Weights of a small GPT-style language model, trained from scratch on English Wikipedia: tied embeddings, a variant of Adam for these matrices.
Each number is 128 + 24 x the weight over its row's rms, rounded and kept within 0 to 255. Layers, rows and columns count from 0. Numbers have three digits each. The size before them is the row's rms in percent of the matrix's.

# layer 2 MLP down (transposed), 512x256, rms 0.0609, rows 111-182, columns 128-191
108:125118119156150128115080116160127150148141124138181107106116191135129142159140107090121164129109135104135132112122149081125129107129125184136091090146130160158118113134127100143133082119137120
095:100158141096107121183115163125157145114077087133123108122127103118129175149073106141152147096103151110140140145151137122135106164137102167113120109135142146107115119154156143140119133127139094
091:101156104113124131141133119099137135085162119126126154104134120136119137157105091104060106166094110148122114101147118113132166100134144145131129140134104095158153108115121167119124118170165123
113:103140130129104105123176099135114124116142121099127130149187121158184101135134119113127126147111132086115139153159148087095138091160107088123121088111158129097116129063132090123126116130089169
115:099163125070177117127109168150129124153131094145119140148083117159180154152099121099155122126144096109110081134106091108139138074135150168101120109155143144099129146117128145137110118166128111
106:147150120153136100143143125149133173129118149124115153167147098090110141133124173127118145110152065131151096133155121111110094124148146130120164130132115109140143045126177114124130163173146118
081:095107089129084165132125132125137155149109103155145144159122144144120103136138135177128110099124165114135058117095134133151152103198119111119171176129143103102147098122124136119134102131107166
098:095113164100131125087174093124124115119113106119124105164174113130151097136130128154117127107142061123130108132125114121108089149142122068132136091147122135129115173093099148147088133104131095
108:107129160148116119104127116151141126131126152110117151145143106155149111093125108131134125099141113128146079182150128164137138126153149120115097106138132139113136098145142110131116114115077101
087:105129133093108139137133136132141153150118137124147118114128155128123126137110132128140114126137122133125135136121139103141139123134118135141107113151115108125136126124144119113106137104115134
099:151133118117143119140100149129159078118145118135111100135098129151074167109115096124124143153103125113151136106120137148127076170091126146122106140129105128158081133139148140131190125111144093
102:098086070107142150115131100122174170157152133123132113112093128097127146156143139101097143165137098118097150113130113103105145133152086094153138125084154128160100114124112114140098110098154142
104:162133153128132093155098130145129108129118101117135135111118151131141135123171155142100163112115182163149152124132144151098114074166128103187189161143113156097122118103123146126152148144111103
104:130154148125121133164103086145106125138124150164116141122114070123138116100167101104134155076125148146147128092125111085163147138069151147103184121115118107173106104106134127132106128111137151
092:141123118083109134078100062147178144133119113143137134142151098103186114154111122140143129150150120106131101168118134170129156159150125108105152098094157121126138128086070129112136124117092122
091:166155101102124124166139118086144107141143116149099137157152152162166131149116135151146111130080150148128105123109136152152123129139067151157139146150142129127149129149134100123131171129099141
088:109092104123176139098124157143150141130154131154136105103091151144139135121106115128166082098127137121135166137121153130096118110126141148113120109142126127109160145130117113130136144125121150
083:140125107158152145110139117132091125156159139131149118151146196143128136126095157126119122140146141171126138128084182134133127117178107109152157181122155128112137144109136137125176118141100131
095:143126130120153136094160138124132137141112116091125147100115092165067097124157088177094133126150111092141118108135163093144076123128180149089128115138135143151183120131125102084139150146094122
087:101115115117100113133107137115121149141138142150102193110164135129111144120131114118135083137142132126104092107127112119139108121101097139164119117121103107154141123139132111139146123117133159
092:135136127151159147092159135092140095113124178131101120048136108127156146150137109103139120112146135127142169126142128128124124147119126103132125157107141150062091140150150093136142118111100140
090:118125114140131145132100108129083105120120133152083153101133134153129183153129104153162120124135142094090140153122111143160145138104145121124170122132168127204118141136091155120157090156125129
094:090108139113130119124117153152130143089129125120111150100137131134097104133126124124170136163155148143073087126106137150130067167109104163125156119106114115127124112138138094167121117068102125
105:151133148172118143154138106159115156091163134119137117122132114133153145078121139146164141154178130130125115169147193127115133125131106119113167134089151124146157091118142129144158113124121154
108:157119121151166131137135134119093134123143147114093086079061131132128136143135122133141147125178087128137140125139109123109093113144142124130154120083117092115130152142108109139127103119134155
114:124113119130069123144134124172088132102156084128138146090136107134129131124158095110160145131166096077126093172120097177118130110149144138155082131163151106103128114109087128124060097129095144
104:115115120153128091114138148131106111128091176185095105129085139087119095146111085112113107102133130111148108113123145108129086117113150061122130116145134110113147132144135091141169084123113096
094:128131071111112136181081140115101129162116122128170112145149127100134087114113140124131157140127118092146099166105096131111160120155102130104114138119127113181134126069097154117086131163132085
095:111143157136098133136129115105119121122155130140138132155149127089143125126072135163119138166136139143084149121121084141146166101105121108130102105090148131139134130123118141173172098089078100
099:133166110030126139088119162126126110110154128124151128120099118147146135109097138159132095136133091106109115108157128131106097155139118177129145107126144138103112185183164159147136089121156154
098:135146135119160127101089126151162152184127141101131099090128179116095141141128173134148058100192141105152138137103126103103119119123158127155133135108125106118091122156116071149122154119118140
105:121163128136103134117107127139113102120089159118145169144136142129132137105160096115139110133168133138141111131118099132168156137131138130096179099153120124136130131119092131108088107134149179
102:136119154177124101107175130139116109147125128121094158085128119128174129130165145118110152113141126131090121153137076152127112133103131130161153118133139112119139105088115213155149123136159123
100:121159135174101144140126120117133149152154090131083126129148118147088103138156146183127122153120139132167114160181106125138095124107142160118143126136114155112121123157113081104145130082094126
103:149112121117135129136150174108121129135127164111136110071118103127161122143166147132159134120123092121127144105132162109149133116101148120078126133116123105123120158127142117153116115107114141
102:098113132147096118164109114143117134160131136118152156119137114132174075159119109111123148134179132110135109148143142139136134119131134093135150142123163149118114163092105136114079169141153103
089:119123130115124121142121141107151121120145106120114144154141114109077131095104151104142142128114114119113146152173122157121117134112144139118098132130104135123130121117109114126125165169113153
101:148136085143139117096124154088116131096148149128140162142115162080143105132103110094122132102110125130103130107158100113128129120149100165164141114168118137080154116131110158137118120156145153
109:103148142121116118140089117139155158116168101163087139150092127175145104151112116119143152162113130164130120124126134139136151120132113096068091114169149104135133129144088117127117101130136133
088:146141141184103196094103082118120156108131147157128148136143127151144123156092069098142112170095126140151112145146129148157130141119107121129115110122131142122141104116150142098086150098093103
109:158118099102148124110141101099061159137172093145104127137132113099137148114131128089167152111136142140181159137168148151128079128094126129179178109104137100146095120117130105149135097097136117
096:158071151155086150117145126107098108129145131146071130131151121145119135135137147096090164110133118108102084137158139153130099112141111133126140122133113162097098160152138127149129113170148135
102:096071124140154126149156109116158124163134125121144104127141056133138171122118137142136127109102103085108106109158119151152094154161117115091137109148106098156080131175132141153164121125121115
096:132173101100158142101114123136126112169104138129166100107152165127108116119143123150148154101124138116113107167120156117113120146155126177130146138122130078172131132139146114082131097155139161
092:147122120118131118138121097129126192126095136085110094130121123103145138110117109080140141100118161107136138140098164110143098125132126170134126175145137110129152109141139084143088156102142154
105:121113203114143092104178131108113106153109151127148161109184118157107132083168140120121124102140132154132146095115133172139136161121131107155170178137139133127140092174112139139139097149153149
107:154142158114139140121087137137116126116114103108126084119137118145147101137122129129137110112115140160108111103131156141148149147072151108161049132156144142126110154141170091147113167163143097
101:097083132147139141122139113115160093111116128158145185139115100153113134156130104111146144138126131105130116142100086140117170121147094137059137145109100138157122096073154108139083111104179146
101:100140173079102116166122116169115155152129076138123148120095157163135159142076136166105093141078155118138154119100155113123117111084178169096075144100100137162143151168141076132143114129149137
094:131146104133101143167130079123167117138128143147133101137124170147136136144092154119154141158134114096144095128082110118107160134155147138162164128126147109121162130132103111136116170155135129
090:134090145152153172158143109112124161141149132081155097177072144094113144131134143136104113123108158106139106129116181149096090149137116144150147122122134133074132143142097148129155167137125094
102:152139090133104101125139116111141104121185151096141126161100078143141136128134114103141101127110112165096122114110156161136136146144118103166134113147127154138115109158067098114123076122047116
083:122184145143098113161147128174141126134171144142113143145155130109144113138155132125144110144119102126134099145106077148146121139120188116083144169129138118116114099137126139106184123104116126
079:145148143138136117126154130146140089109156178145132179101138165170134180113137123106109163119143121106147120159087113156107124161137152121165148157095107088143122171141125122116161144119137156
098:103103174137169148093137104187100111188101125103138126144121139113084128173157152124110079179137114139093157134114114112135130114140112105147145122108100172121134123127151132137122143128082133
111:115172125120141084058119139131091107120148191138113127149131120110128129125134126156190159132126143146144123137159090126122153071125131068174100092151111122109123138138146094109170130063147141
112:052153159097128123093156136146161106135138141129113141122094107147163136127121134112118081133090124083136113146121157134117151162121126131135098112121102149089150093138105086142119110165130134
104:150109152140138168103122080147159138117145100114157064171172109109114159099138114130095109153123136114132098170134120101156129165152183143104118109118109149148132120112117130122144107096122073
104:124125126189113117121138081090063091135169123174133154116122147080150136153105155141132113167089143102108119177103100094100184098122118142118120130123123131123109127149115150160146137114151082
100:147096121123117121131153097128144132108126168091109126156169124089198122162141123141076080110128130123084095118123097126145122103124137075139111123114138124124102136124140142128156120117137103
096:161109140145088127096118118116135140112158133168113132140136133123138153127108080125110138144074145145135131125126083133134105158103092138125110143099157101135165131140095164140141120122109138
092:114136087128151146147080147114151134133134086128114119115138116143193115164091143146133126108171127134146168100134146141150110111112124139157180146122112099111105134133129143124139138113146143
094:141175130130111161126139128116121140116142157115113115074120186101101142116131161123104111136144123091143133118127137095104133122102182144109137131125168136109125126138130116149138122126111141
093:102182115139108134106120106171127133103121142148120166127148143136154118116135138108165103151088109139106114151147094151123121106125131160183167129089134130144096142174116129131150135146114172
092:163117143152134133077138152145116137106119143130156075107113137086147122167156146190077129079163151117154143117104111142135156120138131121112122122131157124102169166107118141118129114156111131
122:106147139124133122071087123138117125155128130147163109094095157112146130089131128146129094136159090134140153129140112121142121116154112113130133139123148168118177150137115199135129118136114137
084:120143193134110126148126130115150107111139121150111139145143166138188135148118116155108105128116143091079144104146098129134122138113130113123126112142114121162130187093121134098143127097140099
103:092141086081054138125105119121121172132141114151132113163132147127140143104115168073167109136162046097138141096164131108137141146161151118078150111124154132153136161112097106139168112113112126
116:140109081079091091102129156120085093108134126157108156155129125180148130108119064123151125101160126138108137172152125130095107109117134121115084169126124154108143152094153095121120134082142158
101:104081106178087136150143104142100094144153122146140111074078135115115110122132099086134140145143096159090101120120128147116072160110132096115084161163125145133162128114137111112103149099150155
100:135104118138098147138114137122136162148099107108136114162101081150109111103086121111148164137136125107153129141109131164167092156160135129142165162152152083129127123140164143129092149127111136
100:085089106128132148086139125116133163084156164093145129084148143149122141123141119119161122108117149099112118133134132154114114138166103124157107112140136081140078157154126146125112126121130116
# layer 2 MLP gate, 512x256, rms 0.0642, rows 112-182, columns 128-191
092:074120144155173133126111123135122137126091124148077129094126122083125163156118117187155106109119141123179115069155110118118125136117130146119160107160104065147087114123109103097134130105116145
088:168130113118099116147137101122153122128119127106121137152148160110116150096053107128146152129101151106113138135169137100087142133155128103173131147165135107073125124127114122131177137164148115
108:132115141134136116118152124106130095087147112146195167162144130112091133142132095135146154173136148079113173147123143156136165142052154153140103122097124113168148143122128132148126155115137146
113:108163120108122126162148125172135153141105194105163145132086173143134132143140119149110162116144131076136152122162128126111139150146143136113129129136098124122119119126144102133126119171060117
101:146151150122111091117110116136126151131122080125171091143153130097133136155142102114135103069093144144142127115112149179132107134115100164159158143168129190107119153073107101113127122126147058
074:066119173141151153152137115103143136114133128146139177152157118109154108129104137168106137099170096136146121113141133109134163137153165108114139129118147084158109131140132143135108121144108154
101:174108170143151174133125113130140132085127107099135157124097149151128124153117082148129128107092166097167182187137124113138133146112112153160144114144087102099128153120109150168147147132113113
111:126132146115128125094150160120118106125116131133102094117133172112153131115169144122127137124162088105142132140134096117109122131121113117121160110108130108126137140170172152116112134148127148
104:129105094116127170087165153120133104092132103133161126131120142129069120127164100147148130113119121129130152143137138131132117112100119107124134132146131128123084113120141107132106154132118088
101:118144134122157119168127156102111096127094139123114148192124149108094107155104162091113120139146120109178139115159139124107146121113136146125155105170114120086098161122143096157129126103113131
112:139136117140123149091120107147102140139113090063157131110115105088152116125146183126133125110145123141094150100112089068112122121140127089169149123125118133142120105161145083100149141105140135
102:120086151136153092137138078127117161153108131085157125130126111126112090075120150168097110105115092166129107100107129104125177134144088164120103110104110164126122184096123104104093120144163099
097:150094134118121076141133132097160155079169115112137114120116181105106114177135117132150120135096164125107116113141140141148123114110107128149097148163103143096128141135091168120156132099085135
085:139118121119103099136125119108076136133170189157123144131098146179123106088168162154108148182142111121139134129124135128099118092091130158157132097143131125169074157182156157125115133130130155
098:158123152137156135127111115149125096148106133122143112160094102119138126161154164105109134166136150168155139143094149085145116157151152093124130140185115163120117127146129132099116134154101137
085:138109147150144108150110094130130152171119133117115085085126126176126145146131157117126162132113137116195124105110084147161113085123140126100160148121106140076152152087140129119130141122154096
087:144114162138152108135136112157134126155130136059138089172112133135133149132156106127145138107157095192091149147064134168111108128164119081168149168106130148138109113108098121120153104114125117
097:169178140141137126142158098130142137117149138120146089138092133121136135072106107163102131098089092118125140146146106108157125119114147089153133135104143143152135091113144081156116150121177097
088:105172107131122099163134172131152118086098106145141100119131160104145127159123137159137126115077142109111159144130121097130075096111083137118176080159122155157126154108141114144151157111126127
100:123129115101106138154127132089149138138148143178123136115137122139126098161094161153115127157121115135104183171135105140143104105128104112180134140108119135150104111120094112166110144078122114
081:110131084129135164049190171134123108091100141165157139118169114111138165136135110130142102120135084152157111123122122077150093157132138135153125100124129186136186092152143112132114117140142113
095:134125115122107140120152152110126139099114141152138136083109147102095154126173125091143125124118115090134118166158136123117136132063081152095160135129142175120129126119143111137105159118064123
099:128117168094093105157125144099127133151112137105123079085138124126103105162140097146111117143140118115126110109147132143161129146082124095140111145116086129136152163084133131111089130124114135
106:132141129131114122083155115135111149106126116115131063107155118122080067143112114120129133127143131065126122116146098088141135141163105103144125090154137115089157148143111148127129124076113137
100:157102083131102139122147143132129148071136158138130109124153126152085117139140139101128148145139123110143172142091152105084141139124119096136122107122102124166136100124095102113106168096119114
108:132102132146093095123139148140130150110138126122110099111081078132131094130133128138135121129145146150099088120129086151127107127135148104152147105159130063147157147140117105127110158121139078
094:081146121125128133171143154121142133081161143109126151156108158123096131088111113121114136169129113131110168143099126156135135139131109184159139110125126090079092108152111165152145132120108124
092:139168129113100170125110098201149133111139092142144113145101140117149149127095111101142143143097149113144174160108156114100133124153173152124171141077151115157150153123110132135187147118090098
104:157097151095090141129123124175111105147170130113115106131132110149150079160143096126123128061125120133116124152151142111094121136118113126126137122133144130109096128128104110093138141112132114
095:103138140132132078131125153131111133093124122129172145125105112200139127090155113107105169135134094105171147153168109136142145127080141148124117141110119142134126141151147123101114150127126114
106:113132138115152126152092139137188124102155154057135124158132145122102177150155180143145094182064092105125118133125140118063131140125189163150129118127127118151133142169127130120123111116123101
101:123098116149132153112138137115098130097127125133086131110159124107111147142194107159137095147126143093087123132098075107121120120151140085097090125138124100129151087086108107169070129092151173
097:150143093134110129123115126085134141148129121132110150101130156108140163122093134154169109091118153110125190119123172105094145103113136095173135137167116155169163142098163108159163154123142126
102:105133081102122140139140126144126173158064118116101143138135160116128116134117126152172107100123086124160134178124188111122149135165102123145137125141127140132172154103122123141176106077153140
105:131144116096116159082101105150120162120134098156119130132156156133087113142131127163075143096128126076173130164078153156158103128105086167153145151084125111119138130117090114117161157112098144
109:188103124128155112074133163109103137136130136140102081134137088144114153109123137134136131125116134107131115120151138134163130128078117115109118135125110100110107126098080093129102159111091122
092:100149164106120123155095148090078130082087133113147137152124155136140127133172112156110152109118086109122087089106118157172149118133124128128152120137115113119137105170129154155153100136163138
104:167107096158172100145140127127120133170117125084148129103146150172093120142175145116172078088137144123139140096133122113138104090126126158145146138128080105108144156141118161127141139136095106
085:123146084123130098116107150096119106150129138140114096095097111161077163128151145116122141149079160133130082106091096126066142155106158146136127151109131141164119135142127127136142135158139109
109:136150075136133106121112097144158105129152119130124075163099101141099104086123151103138132131131123135136123115154069137105112093139159118128155095140107119168116117160116142157103130138137153
091:108144125070101124138132113142143085123146132134169115140152099084135165092105118153120179130131103081095133181147111153116137120120193113124120111160128125142118133143170125128092105156136136
106:162125173145144117121144111138086143152096121139126101081120153118113136130161130130184126108128122146119174122145128170105144107121136131120134141104164120138131103128115117123155169073118132
091:142114157104181128123148079126097092151089115097130104163113140143130119131098083129134137112152133098132178140144093103114138125067112121144090128140115099134129147119096151140096157096117140
083:133121139130168127087147105139168147078096122160141093105112122129107110167149091093142139115162132161148118116134184137111115136117165102148110157132149147117165140072123164122119149102111148
110:161152117130187128110116138148120153111159080121128138109103143095106117093116121155114108135128135135160141086188104118150141116103171152148122132112102128171165110096140097140179170090170137
105:135114156160135106087097146122132131115093136131139130117128101133137111133155091145157113123087145115123131146118128120117124157147120118159088098110109138108113131151153120112103154164109103
090:127117110113089087106114178121101087104144138137120070096142116099098150121082141146081139121129149091125145126145135127165095066094153111148125071129095130142139152131096158119136208137070141
095:120135145122146103133147113125159154124109121172126131146094163145131152092103087153206160096148140126123142115170118105127151131089134149151162115114141109116123162135143131106112135118151122
094:123103112133140107116108141092128139133107155084130136150118107115125151114167118147121117146159136108168131136170124123123120145096128124129120144136150170112072114124141145117120157120126130
082:084110129120132159115124115136112149125135112111162078118128156114124098141122147125090162076154095126117166148088150132125134114082132122139137144140136147103131093112164127147131150161146093
100:126108145138105160109124132081141091130122115134104123154134106131175103162160127115156081184128158119132092148145133132152142157122143074114112135118124096148157122157141089190113182122143115
085:116123148085097116182097105139170150139144146099130110135067136099145127103120143146177121092090155134156187143126130099120136171102127145137118153134143131111143152096158098144143146159146104
080:127084117153140140152106144123119181107136107143159158093111130061130128148113098127112117076122137086133131122154163093101094141127111144139131143124169148095123110110151122173115151141124138
117:128116146108142154065089128119128147149109130078134149123116164175128122122186125128115129156068154100150089072160150127117131137112091134167121067139149116094127134093098133130120139127123101
099:121134131111161129083132079128159120129117097113173138131154153118113082152104130143104095109105155108150132095129116142150136064123153106141112122127104136145132109131155118106141170104168100
114:111121166141133132143145141098162137167094121119144120139109082154152089105143131181109099131124148128153129095120126123129122163121063121081131104095111143123111121129091111128129129091156109
106:185101147156138128155155138125128133095118175097138123109125119128085135171133110121166131195130095144104132174158141138171084121104161109127101151138121078130144107133166117136129154135093124
102:151146167149114138129140103115120157185160121172142147107143163105085156136142144123166124150160090109114146160091149120128089134106102134123163119132109092077099129103108162130136175128120151
102:128123125103155181156182079139086105121140098110122107148117164122094084165102122112096114147133136085133144122130160140131136119121121153147108104111118104101140204091098155165135129124114111
100:101142091122143129138128147099158110105108131150149108177134105103110119146096145134095137133135171093150118137149132126121133167108116125144161101154136144128159153131116135127123155112095124
099:119124123085142125085130152116127121149092169106139159136138153100117136103139126129134134113111134091130112091099129161099152122129139151137097118099116150123134098105112146153101110106145128
106:129148113124109155126146122097121097121103196119109111109121151084128098125149120150099141087125079124129130162122102156127085132078115113163199136150115132143115082131152064167142124131108104
105:129110108148145092097102162117131120066136111117120096105130115102090130148134143158143160107123105100122107153106144130118101148092126158119108119155081137172084133110125190136108169074131124
099:120135147128130090135093187102140138143126096131170135136108156127107123116158171127103142096117150106128087143103117101119163108122095135118111089123138117122087131120089098135157180151119146
115:163158137117129112129134148109118098167117133120107156127100154104103100142135149120092118151137139112153141078133095140155137140110111168133120138092118112089160159146164136128136155147133132
085:106147127099124174128155139110122092119150104126172128131155122136148146121100116128120119140130154105131167160140163088106125160128132153112116107138172109125139132126150169102145122137174099
102:142106108153118130133108090095156139099104103120111090099129079129182114100132120136101113185084151137085124141126139110160113162123126164083124101112098151126122129132155109111149138121120117
120:138160058122085135143122110170144090098134154115136118099093169132118122134140127150158098161086097148153089083125116083118127128109109139135134099126117154099114152163137096094152138114129094
101:126175163122136110113134060155101130139147117080132052152097136137105127120130119166093112111131114068169143144133130152152126136123148098110120166122120128147127117134146133097123154118109112
090:179151152165131117130120103100141163135068111157089123103130103166097128157155109090146142158149100085128062134113143141109043125164111112098148178141114127104129145119122153113119140105089121
099:104101138113154126107117092099141184141148099114140137173071151108125094099158154101153090147153114122132162131157138153118141095124095163123101148115155109127129139121094083114136105118156124
# layer 2 MLP up, 512x256, rms 0.0655, rows 112-182, columns 128-191
092:134152137111118116167092070104093103152137102118131098136149094125144131174130124118156093127140100127135132091155102113176176157117098143093141168151119121133129124119115114084156121067128124
090:098115163136140126134112162193072128137102128114133122132111149107166114093164111149163133104147112161127113121151115145138089143103127111121136097133113155101099121128157119109132144110053095
110:130121127145130127083135125134114089116118174115108076141179104131124158165125123120128156133164104122142130134107140139136094178134129112139105142166101160134118125076133149108107121102082108
111:112158114154110160111104122145105165166136144114094104084135142117142091186143120126108129115128150130139169105124151129119144101107159120133148116139183088154148101119134135153061122091135138
101:143123103117107137110130094104097051134122099086111119122132127168097099177105147096085095164178089110145155115125130093189101162095116121152100116149150140132144169105088166120148131094109139
079:111134140108144159133172184124102151112127160102145141159136120119110161135157108142181139111123129129125143115182141115094149103074121109152088119156106125133079157159144124113115120104126163
098:141107100108119149155126077093196111114163113157143100118154099116116139104111120132099146143112140082113151153149158136135091111115159112119137170124163094128102119158137076148110171153156126
109:131129105137125168125150161132131138145087140128137093097104126132131153112117134169118128151077150148110098151134121130129182146180157083108124142183101108134118134152122099094108146149148099
110:141097131145183163080121127136129111136139113109173127144120105178095117112132119115114141091117096124115159174157169124138141122091125123148135107101071144121076108107147130095120138133122116
097:145145108146131124116159099140114197135143156123128170138088150123132118159199102133171129123126124124092154160094082121110119101168104147151126145073133095110175099147107112142103089159163137
108:125150110144171071110126156087111100104116110155122136168169145132144133143104119129105133122107135108140101130141137131184112119106092139135078099162152134076146131137140115089146141146137118
099:104142160156172133135122098146153134116154134163112171088154091119113155098123158162138165123102087154111143163136077098101148166160147115147141134122148131125128137103109135135101139161146140
098:126103096146121134120173133112126126139141101102122111111153105164100112100091149098159101142150132128110159129166150093172093145138106144115130121116127066127126146106105156123113136126156120
090:132156158148121173164131182130132135137113124090129141150115149155108162126139105140107122127094155148135090065149101134087152116097119106115131136112115109138146107084155161190107121118152108
093:092155172138090113135108146150117153124136117114149152103101143147133092141143145111137119114136084122103178128131122121095109103144152106143126148072121130135116108089111159165131094119161102
087:134109146133123074108111118103122151137131118135097159070116150109109091139129141111165183119116113118132100121125101106159129124137096110107181136124130119182137124145126144143130135077107171
086:132155135104128096126104114115140157129093175168072093085110087116176090106119118142161148121148086114110119098132113118115145099093103154086133111110090148156113133092100160140102138103119117
094:154132086087161114110130146142129123135154161175123137142163113123119137108134109115172095131139107126156083144177172164092144139086170126167117144115144121167150099149111115121117133135119169
102:118139174116124167075110109132103141145127163105105138154136141113116163110104126101119113134150106150096118128070157155096132157155142156132107132108147119126128125139122133141128080129156174
098:140139096131092164147128125128165137115168118139121118102130147155125109110078172144085128162115096105136151176175120159142114093121132146162189129137121147148111116137117144166120161098142103
089:092137111105116082149117119149154143123121091126096130114144158102158098117129148137123183143137162129101123117125153119150134135136091115092126152180171132120089137146114103139113129122133120
096:123121107110110137124139149161145124091106116135113154108147094099159135110122141120142123125123150149143136070084140130123133133138131161116123120133139142123160120190119109154159112158185098
099:138110110092133111152096085111135112122142070123164096120161173126152118076175104113111111118120115150132137117131159099144145114129117130088099103145103130054125151103099149109130120110167069
109:128122115098125156124072125120138150184087148098136153121112156127121092121130123127129151118130136152116118136151068118087116085125075103170117152103131170140070119101175152171152115122144151
112:136164113076130135132138146144131121128138151124164131130137124088104130159118123127123093102132114142137115104095127149123155117140136129129115149122163121115132080163108114142144091124165113
100:154130098157115174164161128093114113148137153118159116125156118142115135116122082146150136126141116108135163140158122117170163106113084150070114171144100122131103122074135149103100151139144136
088:155111158158147106107150143133133116124127127080111128159114143180140158124127161125153090131110166152099122137149130117145085114118167129170120157139138099095165125163137133120151126097136141
093:116115149153132122101126159089101162115141174111143150172139117123162124123159145138133134106119126132153118129135109140142143144085123147131098130136134119124062130124186090070097112142104159
102:094138113124101114104154129131109157122105113120175140157125137109103086136112141130096115153146099120099121064088111144132133094105103146134113165137083144117160113148108150123149082105134114
099:076135136106113088124123165136111127075101139114132107144133109152093140125104116103116137147135122143159092103150148126185142122136118135106101113167120126186131147107154137137117137100141105
104:095179090148107174112114154153147156111126134152131098136070115178095111110117084135119155144119148085170158135122109102141121123099073147161142143117141121067120126099088110172150155106137139
098:099144133138133114137164132126112142122125147155116161164143140113101123101132091117154198143162110083152093148120160151082099140135149137141141154099113144081114133152165161119107150124163139
095:131155100064124101106131128139126152155086123098169147115130156087163121092149117136167104089132107124136130143104134179118159156136123098127126098100135097160154102149129139113105110158110135
100:119097152107133137127082101136092162142135140113132139159089154123163109158148110143123121140142142104139103110144108139144126115106122157174135144096099132105141093152120143139155142106123147
100:078110149162136161103128145133106127090120156085172133165087112148126158129186128095158097124111122149128144105153114106123147124148143129113111133093150112120122112114128115110091099160146111
108:103155133107152119156122101167123169109107120085150166120123144104141142163105128113102089109132112158143171112099138125128133112154114165140147111115154125169135150163103114128179136102157152
094:113165152189175110112094152117074129128115137168141142117117098123167137124089160141080174079121052122097135095131124079163100127122098098119142140094106109145127102149126094127121124118144129
110:142120122144107092135149121153137150172125141086094151120113094159097122143152153119135103128134140168098137097061098149141122089116133124100103155142128056091158119155131135095100139135102122
084:125135151111159079135145159155125108153084114110125137129128155084142120080105159138124120124158171142124122125126122101134178166102175138137132152139155155145155159173095117128211139130164127
108:176124139132194155116115125116108082115092129098139143131177100123119091134110146123082071170128170147158117113173135097114079155161110155140131122087122158148120146122133185172142159150112111
092:119140138116150130146136136098173109122135113090145154180116112095135100112132109100119148135128108127143133098152150129152152059121118152122120108130124142095110132160155161085188119117165132
100:103112120145109133117119113098135121094133131138124138115112124144105090071153142105076140141117117117106183114109089103119107098118126175111160147085100129104142087130128138103125150177151172
094:119125162125216150114119133154098118164101127184161127121150132099131116097107119093118111128154129141145120146168169126113142189126135127122108119128140116112117109147126122083121137129129181
087:149140121187151118105149142168167120076129164183092150115123085157115174080153118136114125177124116145134145111104146149122101150163156142103171136121137131122147104131122124126116127151103103
107:133189084122142093138154183167161151097159106139099152100113143095121134102117145111140140152100124140141104109123068138092153135097151124148143150113136086193159105164144084118133120144144133
104:158133127147093100164140106108128155135164124114146162104082151121073148118146125147066145126102140146139153152095142110110156114122066178146145155073104136122149123160117119148124116125157147
097:142138158125139155129142168195130164142157093126135129104097148109084127191127125091150128142129165174111166180115135097103118133141128162101120154109171144160137090136136113169128122128146131
095:074127100151097118150104122092135152129136166105133107100140137138092135164140140123125138129114124124106117091090088160129136114155122130120164119108120137081158126116137151131109135167203169
093:079096170104146128082119152115112153134087087110135160150108099143151144110161106141162102145146121119137144127159123152152120146102144106142098130104098117123109120125137158121099121097090107
085:104103141184108113115115124126132106124092162150113103139116129165154095144102118112102130135104146155090134125144086078133080109121148134128107128169105158116139159133121127134131113150134130
097:141147157079123127099102153130131129164135085097128095129122142099160131119115130155092141073094154147122123142100147132100105115090115143135151113148147162105152104159143139138163128105140132
087:200132142118116143151101093153118084155113117120126140132129138140135130125123096155162098124155125129134102130113140110132134151116123161117104163183109139116112160108199124145104089113104143
084:129092118123149131134136136098108165094123110125148157129123133110159113149123140156123157139144147112121139092130135096119095125128113135122119126164119195130060124098131087145116119105114125
103:085127115117143144124141121140160121112148125111111126117104148130086119139131122118139068144110132157218119172159156124136159115125160123131128165049118086135155138126182149140127129099142123
106:110145088146057137113089139112141097093169135131100118170169117134099107125125154091176097168099174140117120111109145161091132085109110148103138127132130156104137172138167125154134114116152124
107:116134118116076132143088150135077089155097093132102080088185151103161135102100123118106118112126173154086154115133156129160121132119166130143120131101169136107135096126123121140163140071129117
101:158131104097097109130078116086158154144087069127172118108129177147108118123152158111123095126131098112096132133100121131115157105107119139170142141118143105136110130148138137139166140137115161
104:120120163121085132153089127154135129151098115137127109078125120182138120161152118116122142117141113138162113127128128144123101093145097143137100148124118139109124108129144143098117132119091129
100:096169120147143117090122150119136088137148172156149127143128115132082108108159128143132128127109106136122141109103139151100094157099107113086136142093121133120140156171122077092128150135136165
108:120132142118132093122139156112084135122096156118136164105158152163142141157135164168157101083121128136134131105117120105114123107135119127185072128130145111166108129135133140190120078150183085
099:151106126066153122125119144108125096135125193079109166151118131117117118073137132126144110149124096128136090100148127163111142122112149134149104121136125161100110144104131151163116110107151121
114:120143149158109111154122109149148178110141079137142155110148118145165129138124154139176154144148168144103151150164148095119179133165126095090086120097147119142127170130124136106115134136172142
110:136143144074147204118105118122140128177111121104144102123141093122164091091127119067133111140136147170095125103155158137128141143150111110137097164107186126122142139131145091109130095173101122
102:101144085156126131138113149129129128121131101181112143138129164159147122145133169107137112147109129140109091157153106094131130117122123147145151099128173152135144148129076095145126142153122142
118:139140124083103123146141101072167148119114101115167131118125139086139143167142132106130148160153158160106105123093136173155134126112143105120167146123124105180135102121146160159143138120150116
091:147143142169137075144118100148144168123140136139117093121094141166121107140163126141131148107102119126114133118106092159158132086120108110144179149106066106161127130117114100131139162105097159
101:155108121128123127149097144147152127129129133124146119130160129173117111140078106125139128099141139132159138108153113118161110097137156136139098148186119137114106097115136145158135155146137140
112:109110135135111103118091162112169156145126145159132127140129137151098161093107150149117107138118176136115164113130122092140113145087098117125107092144128113119083170124118160115148144153173122
100:133129069148133109123089160094151140081128102124119157107148115139098128082166083159144171160116102106097164156127113116120087112118133111103117086141112126093133109132138081123084083076168136
097:137141081155143099113115109182137143171104104173134133119134111179115110121119108134137133159149084081165108147126142124169113123136149093131149150114130158127151142125123124124124124135128114
096:193119142138164117151116144120117134127102122106139158123097153139135037139129162144122126111125147158159158119155114104126139107120123168135140159129123153151156106095120128141149167136119085